From a checkpoint of a small transformer trained on Wikipedia: 11 layers.
Each number is 128 + 32 x the weight over its row's rms, rounded and kept within 0 to 255. Layers, rows and columns count from 0. Numbers have three digits each. The size before them is the row's rms in percent of the matrix's.

# layer 2 attention query, 768x768, rms 0.0912, rows 0-102,128-230,256-358, columns 736-767
098:189126103129077113118111112140116106094087151130166086174162059179118126158168181116134152137114
084:051192139098148142137107146098136145147151147105131134118072139185126132113186154166146089131117
083:121108141109110111165106155103077110135177121110065158150185091172077131123136190157113105147142
074:074099093121114180177104144105153102137078079056117189173211154112161134131039161138158119171140
100:138154095080145083065100123151100101107168224155106118149147113142110102109156127150118146171106
083:096133127110213122089149144125141177163128139092118113094125125114145139161180108147149091132116
084:108115143097120136127140102116153069107169127174234124166106158114134060101100116128108140143134
094:097087098095186099148155077176158151125150148088061113125172197111101124116132139151158111121117
083:141166125069068131100151101088117094120143149179095184141093128099148166158099149120082084186099
085:171119169189123062171162129141106139159135170098126144162134184112117110121155122157085120156068
096:105089193144117133106166123172125122170161123141192133059109125122169158107136075111131135058051
092:111148053064059079107185093115113131137073124135149091112174114063076074117162122175171088097160
094:100159076110169162101154118085099075097113096118126151092151137112160112134151120103075124241119
088:103143085187179093169134157111159081072127127185137097138140108138117124118114160135162171074161
096:173128174095199085111079120139131156139152131136124127183165137129178123160138150126095158134130
096:143101150129150160088137098091117084188160173081130126145138128159105176084212122138121090181118
086:095155094120087138125144189090102215128088123102109120136119087119144153111167112119138136109167
094:139120129060148071116121136112108110131115145192179125095133155148072149130121093088149176134102
094:227129149151108079135111082145152141068089171118130122109136053209071115123125125138067140140126
105:119142170103085203061106105172101096156132180088143113089136098143049130140173110159152163125169
095:177088166173143179163092111094128143119144147047088101210096136118129094137085116083118108113125
103:081157138158158174157140067147140116132156072151130198155089059158100129140075096080106136120143
095:130075111126091120176052154132121029156150095046119112101164148138120124103131154112116150073147
096:112118150113126127122160153158148104121155052090147128124202191111128157107163113092136147098143
100:124157113083096127111129133147100093115074184110124075121106133179110181133100122095128136124116
100:090166041088131142165137085117101146150193161100164116152036178137125105107071127172131117129115
097:124175102142080123147118112080113156090134104106092150106167115151119087132128163137105132106139
101:134101102121128130195137122093166116124130113122201101154113158146133078074111151115130165130144
102:092044162096070158111123133111182136168085149071118126166175111156179132119094140118135101130147
107:123162134102134138160141128065133103127114228174117147086110113140147158133112094184090133074121
102:125152196123149116191149098139116134120135163179131114076128146178134073126090096137152091122124
100:024159114133084116111180115123191118107080095109154156205175121160141102094142123120106144128094
096:097117167141099143080097110151076166116095202120116106144086112176113127068135088206163149118157
095:109141107136109130114077096075137084104084133152137139098103127189163206109186126090179119155081
097:095135147158131145081117125052123159173185162137146102186111143100109134134175167181084139075144
099:119110115083080068122112108139108098128169121115161152133106076006148096154069188134168107101150
102:135119106109208087110110084097212154164109078163122092171138105111160119138150128084143097137128
096:138108100124101201119188151170170148140136116183156127116103114132165107109085073105141096134091
109:145127101103127126128113115099127117140151133164109131134170169114122142104169133172102136212150
099:125129134108118140150169072117134154101105153155089126099096150073085122122109149123142139144146
101:071097156178202151182090156148098065211122154169136160125107074133148131120180178129132112091141
102:116157145152164093098133117136156140134146106122125163081148099133159102143131168131066057162121
106:132124130095041082123122143120150195139123189190120136163122104168201142086128179094111127151079
104:135165118191115192129156177134108115127127163183128103130095132104111068095145098143098102160125
090:092142118151122130115180098178116155105194124140067169134129141160114150135173119090108155119117
110:096106185124119127139134083100132125130165195117105199179136121180137209126141102171189145144122
100:118136117155128124071162135111157126081115111132112080114127173205162118120094167160137097134105
104:125151118082149156148158105146107104157127021080141121179165112106120156168116172146087145184165
110:116116159123173144152088116117136116141136194140163130117159055131125117135107141218089164127124
102:091177175120159123135173065123124095104065170120147105050116167096088144162115114125155104073118
121:123116168128106131146150112068108046071183105193081130131110144156138155097093141157164115107121
101:183165089132115115121074120137129086132141104131127153158118153097168145089142138112088159155124
105:047150134086112144120190101086135097167135074166144136137114162169122132142116128129195102123104
113:143142097152138126078100156125156152132128118193177091120097093110087086058152135140163113180117
101:145098125076153173133134160123117097055136111119180136184088170080148130102142109148090155095113
107:173131204161120092109177129127089088109161131099113110140117205141128140070104153114122144158117
121:101153099116138158129074159126126073139076117164109120138138129135128192094146182096149101155089
104:126153135123145148169076153112138148141174158143138086125175138183095124110158152105073136145135
108:152154092131164115070162159167170145155129138079076132138073122093142116131120157111124114089142
098:158128121154099133144145148150102127099126130134138161128126097110213152157141145123071139028140
103:066205143147089182076095124119134144137206097125127115178177100155144172091163170132080110046175
102:116143139135114135158121099164067152178148105072128097134185183175090137138131136104073140076076
102:104086142127113166109078102135129106140110088155182123132116080144120125196144210156133148131111
120:126144128113153093183156117162129123134150179114103108085123150134150142120129130116136171082097
076:113139169113171144142081094097114120093137195155104148167149111157159119136065095105090155130155
073:153181123154143078189127159173087118172099069055110102144121119123072073152125098084107164102077
097:119117100125161104148130132152137117087084157056144120099122125177090108163081145069112205079081
082:121164134124140117144125093119119094152175145131094147075146089146103120108143102103140175111140
091:171166135119107058101147166157137109124220098130163105208130142165124139114181078163140102027141
085:186141180118137201148113161050116165147146161119056121106168142058136164096134143154131095167101
071:105071134101116168141119178137174073118145148118083137120110123110096180137120074177155143162123
090:050102115174151180140110062175114101109115132129125132071087132126152160118109111142111191122131
096:120116165119130160075168133114144117111090144104143122142118193154153121141164200118138125122139
087:111079063140099114071142167120086125097108118135090107108070193130163152123094175145196122152074
082:190175178115096116157165177141100134123098185134149157150118144119142172147138088174082066095118
099:180128136134108138193169192094108143110180066182100152161101111134192151154120070138138093161154
089:169137146169142193156101085111127160064071110149085121096104054101143111078125122085190160171096
097:178071094119165113155102129137160102101146107120097112071033180159155121118164126156090153125117
096:111096131116152106139194163131180121160036110153164111151164120081185139141121119141139136168105
104:095159124139104087152122128101146147115140102128094115168130162115149163141159099145118144089158
095:177095139177099103088141168146100175141153075081104202090088078060115144125180122157149148132153
095:100159136117165182126132127111125146110165099147081130119100127115119145156131141095064117148067
091:151123168190084180132120091165144151173149088087111169184156191130144144112136121181102081182102
100:168097112110129111149143131143176119167102179183123144159154095072135133129161112169096144112162
100:056145103077102151144143099127110080144156070152187114106101097147089073144154137179141133160112
098:122151185196086084142144143148084074127234142091067067140092119167171141192119083190163154158112
099:163151081208134123147152129129145112103112133165140162148144091106143128099136132163112125091168
099:163117092095153182102158121125121143121147137089136143153122093160097149085106120124116124150152
100:092171113106120117149133102040148092147147096082214124185128178156100133091161135100143146161134
102:143080113112148158141108146170101109140146171162101159124088112112138092130107175088149129127117
096:153122136099145132170161133182154131140100092106135149094089192082107168103122113093095156143122
101:122107098174118140103142183171147116139162141064197088122188121130106118090091147111172115126114
097:090096173105135139174149152093116220125158141149135193161179140107107148111096058123183147120115
102:134104134120186138094177184178122133128124135143098102106114130154136147174142140100128098051098
097:133111112129174157090080099129134142187150139095144153115126149106080157147174185127100173160177
099:098159091087170147173123193123128125158187117101095111064168148083170144121164083098120115098162
100:092087155062113136164111156168136157117196108134097118169156110099145077178149154081146128139128
100:136115104144176134112061132154154124091118083145137086070166106093153123112112161109096093134148
105:091164144125104105133134141118146174169130179135129099112116148148131066161143085165148178090144
096:141130066089140148111128098156123138102112053147104126108131123114068135148186185142156114152139
101:086143114148156122163133113149145080134086092092146123150164161133156058110128111123116177110166
105:141155089195125115115147168182155112097124105117106157201159093131126097199108120149099095130155
103:130172170163111131121171065118099140123069157106145150104144131143119118089103119150121078154142
101:134104084148165159149155152125093078120128145125113137122078121093150104120136121107143173142124
096:109132128122091147136135120103140117139091125134084154138115086104123118101166137112185109121117
085:070047087131130152084113052143110130162150171143127146116035106187116111106127083162139147116115
090:119130153167125162125076145111162101170135116095120179121062131222108143144132114136141125160187
103:186167072053167107143097093057136137110087097117146137117141147154163126160139141132120126179174
092:133132051168204091090139146116126143125112070084133141152108112174062104108159171146145106169126
097:077112097112103163143118127088098145101144150150122068112095146143137156112111128098157200164107
096:078154088100059156147068147090174098167130124154119156111116134160167109135095140165123142136170
091:184085115122139136164135107152093127172131170068139148056144115175153146156101112110123132130141
096:105142135160112115128140130141153147080161068124113113184102126107094107125113131128177123139083
103:149098126166066152103106132186127117176114083171093083146154160144153127101125131142111125125099
094:180065099169105085155104165118099118106163102138158123170119078162159149092135098124123135145133
105:120194132082167118126124139157077137124092139127127150150134158130137166155079149047126137132123
098:107157116143145168083147147067142143163157175096143126162129133115177123082088127116153174133073
097:138071106080092059178092071110072197101125146118116144086073173093136132129157141065088180177090
099:124177063127136203097119131139112178110092132130113108102135205109113091098122146155078124114140
086:136171139065081132153096088175152138125158104109166112084118064169070128112110085118082127125171
100:102087105085063132186126166132094143099151144069149149127175095168146168113092102097096146188074
098:154139164069088071126112115156109103157140068091101144100107082097131097108157124142140113114140
107:110126137102118099134140124161085109100125098128107135152138102172143068096089122075116091196108
098:139096097096153115150202156119101110163058167109147149071075103098172072129089127088160085162164
100:162122185141097094065136202137159122113075116068131118144097153124159087103090103126077198089112
100:159072124091116112174094107101163126132167168136084147154111147101146157113138071158071109102145
097:090165147052090171170107133107105093096146115090151134145175070112118099138130129142142089155073
103:115122168105096145124117096128177144108096183050069135135138205141157113162159173123130134174078
103:157130155112117134118105108102133140121121109145107125184177152101096144146163128076169177163135
099:162192139141131143074147126127120118097140131109126179191147140081168131139125161204097135131164
101:187159119145091078117113085080165176171121138117128158153164139122121077146109103136126131127138
099:113155098072077091161145068131128147161157092120120130105159154092209163135164111179067112105166
097:175159046108129154160186113117109125125140127094067128074138166093155102135109161171182082135122
102:150159120139106157077143092083176120139158124124168087149147179134154141141105144171111100128132
100:143158109148143033119123125107177114169158142188131169122137124082122125158160127173160126117097
106:154115113125106213136083082052135147164089069122115134168146131141123153114147150126124171142106
094:153174144119087158135164195132177150099148049088131143121171129185130132103172122135116171119090
100:136138153152105163048133125074157100100130078102102075167116167134131156113114151125087077062189
098:112180090095071166092173160137099152044125095120147176094104157115117136090139115046187102182117
102:159168143125232159137047156103148082134133191134096131122112110152132119145127107148083142114132
104:161144165123120122132133088128125157101141046139102124145173085167097139120106153157140062098092
102:160082135157078142071170139135078111074109145151156179119128094120135115123090135113159142161121
098:151115099168179160100169123122122156132122132061118153142136132117133107092095132091064087131113
104:133093093126101099147082172143087106148160077200081108176103128177187152112161123089110106151048
107:175154124119166166093143141107108081139150168113122151139101165141121151091183162164199129094164
104:099164167140125117131071102116096125059122171124139092128142170139112156143155136120130107148122
100:142083160111101142138158174119112173150141164128178094129161136107177126165159085176090103155105
097:098094069079119129095142110126141109134103113054143125142134178121131114149164115142085062123156
110:147062132098089151109126119121126122125151077077142123067062073133153152101081121144080167143146
106:119161082093133132123145127152099139136052077135113122132124150110110194143135164128121097071071
109:107101151101102130112154167134129101111090124135099143166149116068174192158164142186140190092164
117:185097102128110164150088141139098176149116193099125054120135098141087053107103156147212104197125
106:094107125137091116172104128099136134135188131130110110144132120119104219105097139123190089106149
114:088131167185159161131166148151115097113125151132123122155143183147203124105189101089113138172094
105:120137097172178164166156127094142121073138104161138091160128046181122130156073162095130145132165
105:139098097130135177095126117160153125123137141129053106092069179130161103093143144109145156091155
100:219158132093088115081091130147139128146099104146120104131129115143069121142123148158101102160074
096:153171111139151127140133159131101120204131147114140107149131132138119140153094112081115120126136
111:118137155173147137149103190071160074141104102133081172153062040149134180158170171116107097131182
142:071152138125132185119063141130071085146138132147131101163102174087169151079059118166129139083091
113:156105113168150077141159176106144115157120156132112050117157142147135169102145110171161060112176
115:087120106107107158057121101117065157076104091116107098154143135147047160102146076146090142169098
101:128098071092071089097099159155148174101156138083138121137146071176091117107122211093153107064125
107:126142098126087088143103158108098115141134146162139146093102094170138181145090105097099115136119
103:147124160078100182141140147110118097130116124183143146093122152137161121141139104078128089175113
105:174081205123147102176113142165166143134104095160175156112144171150084105126028192119207118134167
109:137119087198132084095163116156105122162139152114163077104146122109167083098119166200123136168126
075:123125178052143103125131117118150145171139098117127156130075120128128140120115100158109149116130
079:155154181180181093122157080222098139160161163156122127110083132162098108156126123109109134114102
104:120125137179152188104143164117116177089171192093126188096108131107164130112133084154160140187108
096:090071147193155105124093127164109125066120139089147132128145174157098123135144134118124094195146
096:161070095159126120071182108095145088156106148150077119139166104102134116087152140127168101103125
093:093077188156069185134173077134124138143119099131202131128093064090124163152156167128057182113100
087:133162102153053139154123094100112084123161152144082135179148075137131131162147112115137190129152
103:104149097104130066082102155153154123194061061104182104086093083125118134147133094127119120145181
101:199110117138152149092138103088177155115104119138137165135082128071110115133176093135100135087143
102:124118116093149129156148102141136100118127117145134151150152131112132098199164102161088111150181
089:053129140187127125142154102102104131080138122100177155140139083079139133110121042174118140129143
109:143072104145099112096131126102177174165141131165141157139155116129094130156119181073091131149136
094:140126171141137115197119071100111107140087152094117169090105183102099097190089060126171160155186
095:157112100142143147104156096182138126177154095113131180114147111063122201135105133159086144157169
101:137130124098126134156114188117166019106116185179067094140097157153084089165131069052118121108156
098:171105086151201115097133112172108104120131130076147158079144189162133153189103117160116133119081
104:134152125116105147157094164137148094114113158116163158136125132158087135131163172095109133090132
097:037117054092133173142144125062127148080121113107139109121143077172172127094166080148111153150100
093:100094119141160128165125125118118124091111116097177085129117162178126179139124165158179137214098
100:126106176149128137132145141109129111136178209183093100116134134100190106145127129159149224126090
092:105094136102082152104096166136127132119119182101149157069154147139149139097099099212142137135169
094:125127124142137148134081114137147160083110144203135115138158130146076171188135055108137074094139
101:121118115116127108110110149090135179143150152136103138156153162088181108104177124114129160129135
102:130133105135092125160097147152120087145133149115140057096139179167080130091161131132150122140117
102:135127096088101147126112126113134112158171041113145110148135105108084134138181163128100135138131
094:091105143131101072132136135123165115213152112104161112100074101110122122131083125127105129140153
097:135150142077107124146062063145169129093078118099135174143119127097129171145166141100085173141133
093:136108122124130158136145140114152139149124112127152091047112118128140132096170117127088088139128
093:147158140163133133152121122147152085118119139096077160092101074096097137146158109193162111116107
100:120101091102135095130127114128079195119140067142087118203109120080109148164177115125149127107168
097:107157160129117148221136116127150144170102152175116115125110208087187157100129105182106146099138
101:134083128174125094134117162160115104105152099112153141150211107146138147133034060148075159137121
100:092175169125154151125155164136141088093105085130141107184171111126100130153043111111120182157150
104:142109131134081101114119157143110156153104093132144198206120127162132121154131023089114135141127
101:147072145107081125125154140097117070092163185128110143165101073124121071076114119079137133102156
101:113117128123120177101093085135137131069149201113176111155101078119065084131111116127114122128114
097:148105084152110130146098208115134183068122120087175203124105154135174165145169125142054105148156
097:120194108084113171103142170154129140091128077161107130120099052135085146080153096101166133117117
103:155124108102132124163120122117156153116142119158157103140115161137163101098143145126162087103123
107:127142129105067174179129160136093082083089149138156109218138096093157178151125177089117170133128
089:125177180061115122128110124121146133100093130195137090184168100130145133108170113125143143086179
089:178075071113111108139161026094037197077140118162084149108134147123082135110168193100063123079116
085:143144149161151130130126079088142122079145172102112159119120115121178154121117135124141094176138
109:109191153167115124174058142176177161083109133070129082147118156116200141145159095123123053118167
090:152170116162113127098126145124131098169043113063125129177203097072097086118112161089123134153148
093:118089183155133110111117117143161120125134128113096176120118116121189151129110130128114140132088
092:142088107099179156098177089143096140138140126103125139141150145159096114141155146132150129107168
088:099058135111092143073110063117173138147127084130153146101150128164143149146092111118118062128132
093:131132088125104142143151136122064154163144169126118128113147186143133140159115062181139105181145
101:142167164092115112079120116123100127073089136146112137091120093107117129117154130194108114117099
100:173162133128159144109117128137108175081064129151126111177122079139082130116154140144120113132129
101:140100112159205119077072185115130070080103104106041117102068132187143120193110147089127166137113
100:099137147161071195115157102137107042086120122150143087138136135077174152090198151136126114129075
099:130113144138110068182143160117140128108114161141210070124088131112123109152149114133141128144150
102:074193172054151111163145120142158125111121139220132073138131098132126090151048072163133112089100
086:072167115139134099176101118104137110179156070149119189089080122178151128142104123063123145135121
094:114098115138126132150132160148165143151136128120131205150070175084131154143177131148055171124122
101:118170116129111074158099149121115092096123112104148084102134104117101058168109135118188111162153
107:157163172151077168133094135108139145122085159130127081155047101197174124168123186050100120140137
098:156118086110120093155120182133144088134113133058155122101096125142113117164133179095134090135096
105:107156103120144172122150112086169052167202173173123087104136115133153121138159084177161124124149
098:137137101188177106090128100060110141102113118096141122133213096103106159108103143097180143157160
097:120161134149196152089108127159146099094138181091159108093089146089140077118083098128166113155090
102:159065167108153168098143134108087093088130173173137175110189139131124149109165108142125112180115
096:130124149153128099114094137090117106077136182144125126100134114089080133096110125167171074163172
101:141115075097174119124100156130094199105126119181112143176144152139116157158168109108153135132173
104:169172138146091140113135141192195154081087097153121124106168060179155138169140085126149077078133
101:089127125144086108046078143137093088170157138136147122120160124045160119153112164138094147124089
105:160055079100141069178127108055050106102114098214173176102138075097177133122125129154094168160125
105:120126131171147110161162066088164157112113138073093102128062120115112158119163119099119099106107
100:132160147127120164080124087134130160115179089083120093104188119104124102103203163171134112113121
104:124095064126174112134138076082138132171120186036176139145130149079063152102142131134112176122136
100:193093131124148147064115101077117165089103079128195079088110089129173113123172140062111098184147
104:186147173238171081108141105140130123118140083088105165077114107095142149190102091161058168101134
105:134159166150108243093148102147172146158160089166122100125096126109122096089114138153063157082131
104:137132091189115143152128159120193105132180134137105079164120141101092127098175103157162163166135
105:138151135159093103128131164146143106183091141094100133096128102103163131152162086095088114157119
109:075090115135100175128146166161099111072057149175110119064115098168103131088077164192086086073107
111:132170091119155145127135147116126166106164093111115161079142155089097091107156183078102099079119
107:154132131095051170141113138141145180057180133194126112122162081118154151121130117165138155113148
106:087177062097168120116166143093131143194173214130140085161125176076078176090032118055081101132137
111:120148094131121145123136116133130169052167102114103121077099091149153137184097082124126130147191
108:092110077094150117127144173153163180172161182152157151129210077081177097132080147088134115122095
098:103109126114116065096109128135161105134152167123077167119110182134122080138135124103155179093120
114:095147145090180141127178156166111125174106125137128190084181141152149108102110130146100136186160
107:113079123160139160140143115128122070082155158126066117105148165109083137109061101164103110125107
103:133146114198096144091144161142105111144153043169135084119114078106130141107155126158142139163151
115:103097128090125109105104103122095147164141137201161122132128128113112174121170100114124174155132
104:142086108123133131125121187112141183141185089107080107111091140160136099092095030118126132115135
113:128211130097162127102095050116135141136137098124137183105129162166169116119143134194094192145090
111:108128107147153143162093114100116127133146108137119070096114145131113138060132095086224070176136
108:134111114120113127166120162145110185111127103067137170168090132126152101119182125149130089161138
102:114131145174152116093123142167115099105127177052075090152099080138090193152116135085113082101155
108:140111147124083092153117134173108119135088131160137135129135154169126124177202138162095117086141
119:094138096163084093164160109111108102092079162053151120170147187084072170068126111151138093080084
118:110112154115168175077176098142117128168087084107082123105133120140103098145068119068184165164115
109:170155083121137145170188153157125160111098122105164123141118169133103059121117172118214118147123
114:094123152152196120163158118132118131136165145104118136138112110120113148095107149170146135181140
102:068101150116090113155161085127125106177142095127145164162124150147102110166086097111118106138185
097:078124114108131098125097196103151136096132121166145140195032146142149144125071217151132118092169
106:129150157116089153094132165078115088157172130155113144119128105125152207130153140144126140113111
107:152133107167101177072194085114167147139169100128210123126151093192147081147067133123106121141143
118:067168103125166094107094037154127119134123154116135134109150118169174129070127133085114114145091
078:075111116107160128174077112103126121102099074103103174162180096156146110118108097125150111131153
081:157161135146160118141124170197135165141119137114122059146166107124166136137161184110101082100089
105:127147111122205121117149088121139161141175153046098093160105123074154131106104127091131102113116
090:127105098190135141098115119149141135147116166117106118153077117137194134120161105120110103145126
093:178183187110175149131110093101117125190130135133053167070128095156112099083129148095088131124087
092:131122136153096105163165210172137177081164167146122102133126105089156084094181120173112047099110
081:116114114133102111176134159099137142160161164152063157125110129139171100171144124203136162142160
090:150168143096075106134147113130184146096165165129089135123155081191126115118113132135112153144145
101:122141148112171059121137171155155161148089084120146167165104120113193195099193114082158089096140
095:114149103107147127209158066147179062142175124117078115095137149140164186135164165128183097060174
091:134211087072176096174113111135096154122155143140141071181060178164129186099116116132075102180126
109:147147212040140144097127119164125124163105130142099149109125149146093099159184104036108084111133
090:106094082095154127162152076116117175138139146115183140131129132135094168133105137077154131108120
096:101095177134173149080105084089120138080162181117122090107133142136120137160146147155134172153111
102:146164108128147111182125109128126076099124093148145154081158130122097107062141142138075103145153
108:120126160164099104088119073135094096122042113130073159142068115148117146144084149105162123134117
094:140132165140079095103136173106079138170170170136121110215125118110153131123154158074159144134076
097:133145157123156149084165145133169118137100127136144137170104128073121107078193069191127120103132
096:134111152151117121128134126114105209152131160130133179141114097167149157110100159151128138092093
103:097171098091058144201091122196118144122188079119185161088124146105122142140167146142147153133170
103:102084154167163126130138115157119077142139190095060150061082088173137143133163167149129096110107
108:107105087128154102165081118110113132088077098177183129165122155156074145089138081115081150129128
099:168082145152122106124091113091099146101110092150076108122145194085098151127125122116142153151160
106:113140128076097174120151108109086122110148119114149113101086148117057152075127158079086126170118
105:086155097057134142110133163095158138165164087134120114139132090109095152160138108126114191116138
098:160155124120147082117121074064185148118143134137098136102103142086116120125210139078093107111179
099:102131111165129083128066154146115094138139144099115119151120086084150147147177158161172167164163
098:128084157129175042147134166133136130112156163108137117111097194120134090160143059062087079148124
104:154160138105130130114141103109139133155098118127184118087097100098165116095103148133118152154150
105:114118209223159135101056151095167162113159106142166134086075146155145121138128136087127090135170
104:135187112130085142117107101162125132139078175138140135107134077120138116078120143100120121160140
099:134120173078148095109144078133127150192129084168151109110152161133103162169123124155149123103188
101:067128162144185106107139154072110169171106191159148177103086071129086177206093101134138129081143
103:148105110097106078138151156137121169125129095158114155139176079093144126169123146095143160141190
102:103146188131112140107156117122077062105135164123102088103141122133147135136078214129129138185113
105:106117084075177136178131144158123076141201086148150128091150139193148079109055100128079117170143
098:132078075081103160118085120159102133207124204159171101140151133160087146169087089097094144124119
102:119099112139156144140107154088096145156189147155149090089130102123119123163161160184150121135129
106:133128111130138090139100163137116117085143092100073098128079171110166170114156134104143123060128
# layer 2 attention key, 256x768, rms 0.086, rows 0-101, columns 736-767
076:140076133151183154133109111073098107088101179103149111096090148086122099166206107181125109131093
092:097141100141145165131090123095125102063170092157099120077107069118108148163141140113116115177206
087:125115101091136108129116110130173180149149161100084101143115107072091126147136190110163152109162
091:156124182087158159122147107134177163178158193158138133127076130097112089117089167138089115101109
096:178081132113159101157145068121119126144144051177140112075086121171137094133157145133112123117181
092:112086093104108116174142182090169137113128115195151121142164192093157152124130097171126112168125
095:162118073161069115163157156138128129152208107168113125154099117069171144100102198126146062104129
089:104071171156178125120100117145153144153157123157177113095163130206135149157191164107112134157072
095:162126168138135036117099126098125159150134185162129148121043153141078147163171136095180176191132
093:093131112097094165105077157130140123146101150087133122109156127122094081160125105092146125124114
097:115124129107223118144104137107135172131139130097102132132159116107090100082151112093130102090147
096:155139149066115154104131140143136090114071112106134175140186167085181130154084147141188077109100
101:122145076129101106167096117120186130135152120158146144113103126176120134116153035142123132138193
100:086124177116090121097120153098116154082097142144111173192126117163174116119129110176106030138101
100:111137146080137082169096108153227177215056068120108140118145050108151137121111120100164132133133
100:183071106117113129204127170101090110114100051065133143159144143090152126125131083130144091150103
095:106113145092090141100077116136193113123088143107072184175194143140151162123085166129063066190096
103:123118139152141053110136140152119113168090171120078150101115166125099180107105086114143106106123
098:076177088100148181159142117078083161168105140076125168090165169118174110127137104136102152119106
104:158187159161131124132097057098119130121135115108115214102162157068153132141167115117112083089161
100:117205157114109157081098112153160124106157148192135119175162084136183121127128096120157136131150
100:116151107172089007137155148102114119128187111075170154108114149124121166127193169125152153141099
097:073109164156129115147126133121088172137164088116128146177101166154153079079051200126082125142136
097:104149145159092104126144157129069098182200089184092141092130146159105149087158087172140129098111
098:165138101086151105107104114176171109151072068197173100145131118091107147155106108182113125131135
104:137156184147120123085162198105123076134117143085158098087146150105084147071126086100094106132120
100:000037082129118106190118154176210087178116145120160118107157161158138125132152138110115081140127
098:142118141089100150106134151108095050150160148134147107173137113216086136076114099152168138114136
099:160146152127148110149111139111151152166123139155188178129131143097153160163162111074105178116122
104:110156196193157099131095202149118117131154137136139142102051071106137164074116084111121108097090
103:123071138092137158072107166119074049085138102133160078075202121068095096089134107097102045139114
106:126156131164153106164154166158078124130086128135130087122120103095120123162130159085084189120142
106:095169127124156108183142099127213108104149075097181093115146099151144133152124149197164109127119
099:139103101110128092169110159083134130136103177186091135142155147155104133077119171134130117134127
104:119141130162178104138127123142138101194112168118126174165067141189126173167178060086099151098135
105:140111089133135121127150133102114088177170147121163112069126061140147143134150191145084154114143
100:114111142078117111205135150074165116165180136112101120145137155057111122140104146081103126151153
105:162072165146073159107105111132123127195118084108213100161129152079145133152153127126145139107146
106:112157162062087096180140122145100066095199115130173130109100165128117183146149080143226110154080
106:098166145123155109159106149127122145145141141108173107170124097142086155116145103119127142118104
102:148081145124096115071184134104123120066094208125147134148096154160090109107065159156154102123180
108:146166181114110119106130159086114143046183118107168104067143151137106149165173105109173144126137
106:139127115200084094108112106078112103141114147177127119166131116136117129174143107193100070132128
104:078185096116128095119167088205131134096095146157132082131124097160083146083171138164166108107100
110:110158136121131075154119140160119155140105168067152149049131128132103118111106170097115108132116
104:143155081144108157086160143210212184146144153058199120164137145103117155175151151078148126176136
109:116136088073086170140135067155138097111134141133125132126191165105130138132167188138154067100092
107:140121110077074126118142111127095048111143141111115091177144170085166118110110165138161131128113
102:078133178165038126113154179082116149067157153124107144155158164063104133133161167131115130127093
106:090103111128112106114130065147135118121136106125054112146068142173161107097141126141116212138153
105:129108168103165120171073196151149155150149168200125138132108113150060146170156156151125123172129
101:091189123120143076152146085136131148146133131106097175088111144129117158150106089117084075104160
102:072158193144136131102099100125081156095135112139218171233084112158166132142112155127129097146114
100:107099137096158123139102031149158096132079107140117114113129142107172105166137100085179155119151
106:105088153108121078096146082148108130156164138113185173132136147118118123141038123146193120170125
108:141142128106134128113135091151181070067116112168116175130140149158143136118160153177090089110186
099:067111057175157100082134113128113108122148106112108058117124065113104052082156082124107156129128
105:136108134122129085135086148136106169061127166136152144153106179161147155112138211172135147127167
104:123156166132097116133153182085072156103110122148159199135140150151161122149169186103134124106116
100:070096142152160157098150153133100161132168086128101127106158090157130125119165091148129125133093
103:104116100159117103094109144138104097076116112160115106094166142093075114109113180108114173124142
099:160120145152086067131085169157124120156102102089088144110137153124101088110131124146135112063136
105:143129105089186091104154158115133154172186075126153122098143181155158146209180134156114170159129
099:173117093120124070144123225105132147137085096101155098108125131124191145131127147100197154139073
091:151106100104155190087108133184169107099134074176150110164129105112162151156093138133132113146144
084:143072125107083180157165117126193107101137080149171139125107111132166153125142154158198106153122
092:150066136136112090116082123134122102136139092123165106111106163177123086119088145159138133108116
097:117177122123124115093100160116151188211153179118139137150064159134177162096143156134094096093129
095:140118103170133100105142167107064143094122087108140141160112125107112141114109113139159127138087
093:143122108102148111121109148074091139115136115142122094156074157110154089127122189106129183122112
092:172154136076128054169096134128135174108185137164138094152133161156150110123143111072086195104137
096:110152076109115090215123111099109140150142108156089169090133137146087112112066179105150120133092
102:186069113104142139152138173161155102124181181096130142117157085129103172108171145182127170204127
106:091142146116087120153139157144102107143102131167126114075094129087090078105117129152097114164060
093:157119104138096104122098079114133144114182055095105088158172093151191107179116130112112138150133
095:135111111108160126120097177162144063128101144158102161112155068144104082110147146150126155131092
094:054120117137107134125189126081110089144168108104153086079160077137134112142120146111104065094083
092:141140101177093120159149178105128148098108139102134143167143126143141113103065074103165166137149
106:129087213047122088130124152147140171139144109115102201097162149135103190141133124156155151154186
098:122164092145176122155156183133101110158122108189110106164112161165149146164167119102090155135167
103:101098106166196093113188083135160110152114194104114077129166141118078053155131141102200177139196
100:129090093104086119119119094133157181131075135150130103118144135086162160106175131067136112115115
101:150158102138118146128105140183121178111153155177112144121124159099149183185152192126094166115150
099:104107156120117142101110135072149032145116095037112136135084131135154104090169115106109109170116
101:103138129128093139095167055140153137110172175153147100128111167165051147148098165119128125140110
101:126092104124132106086127118179143110166051134072177176097122110154118114150080122106146085069085
100:175165145074140093114115149115157138069153071128094153088112093165161117107143100131076146196092
100:128165127153186109185118192111123180160191088156075156141194118141130124145160092122102121190089
107:095068166109124130126114018107126077127127153142043116116132037130113110074149087138123142126116
099:130099084091139191195142113190137143073141178100113115103092121140127158126085046157123132097119
102:160081088158155184110147144123105105136119126197174130118178135166115118148109091081120124112128
100:095106100172144170136129045077138129137157155105122138134118149146139120143162156112206121173125
103:159104129172088149101146073093183137134192147144172096131152111126107096181132135139125127102129
101:101103089107149134119213130172138111088138153136085149134146099100139129098120108101132128134066
103:104148174120131131116141141117117074100153115120133148108167152130132132145139181142104160155071
099:130137121091202131113096076129103163181177108097115186176098077141138107131198140101058152150156
103:100110115140097093103086138120127181122150189140199085158091139115143075103180190153143125103115
101:102161183127143185121148110157137073105118182079087081142090155147160129082098113161118092105167
105:133181166083187133135111137151105133164128121118135102135167205109128146155141145211098086118127
103:072146144182111076160121178117098134089062130170143161144161120090200180176148155155170209111162
101:111196135094185173114103159135075092139068148122072136107142148062095112124165090154125161079106
102:120147122151189103105149123086150110122147083104116130167160145156191068086086115169092122174190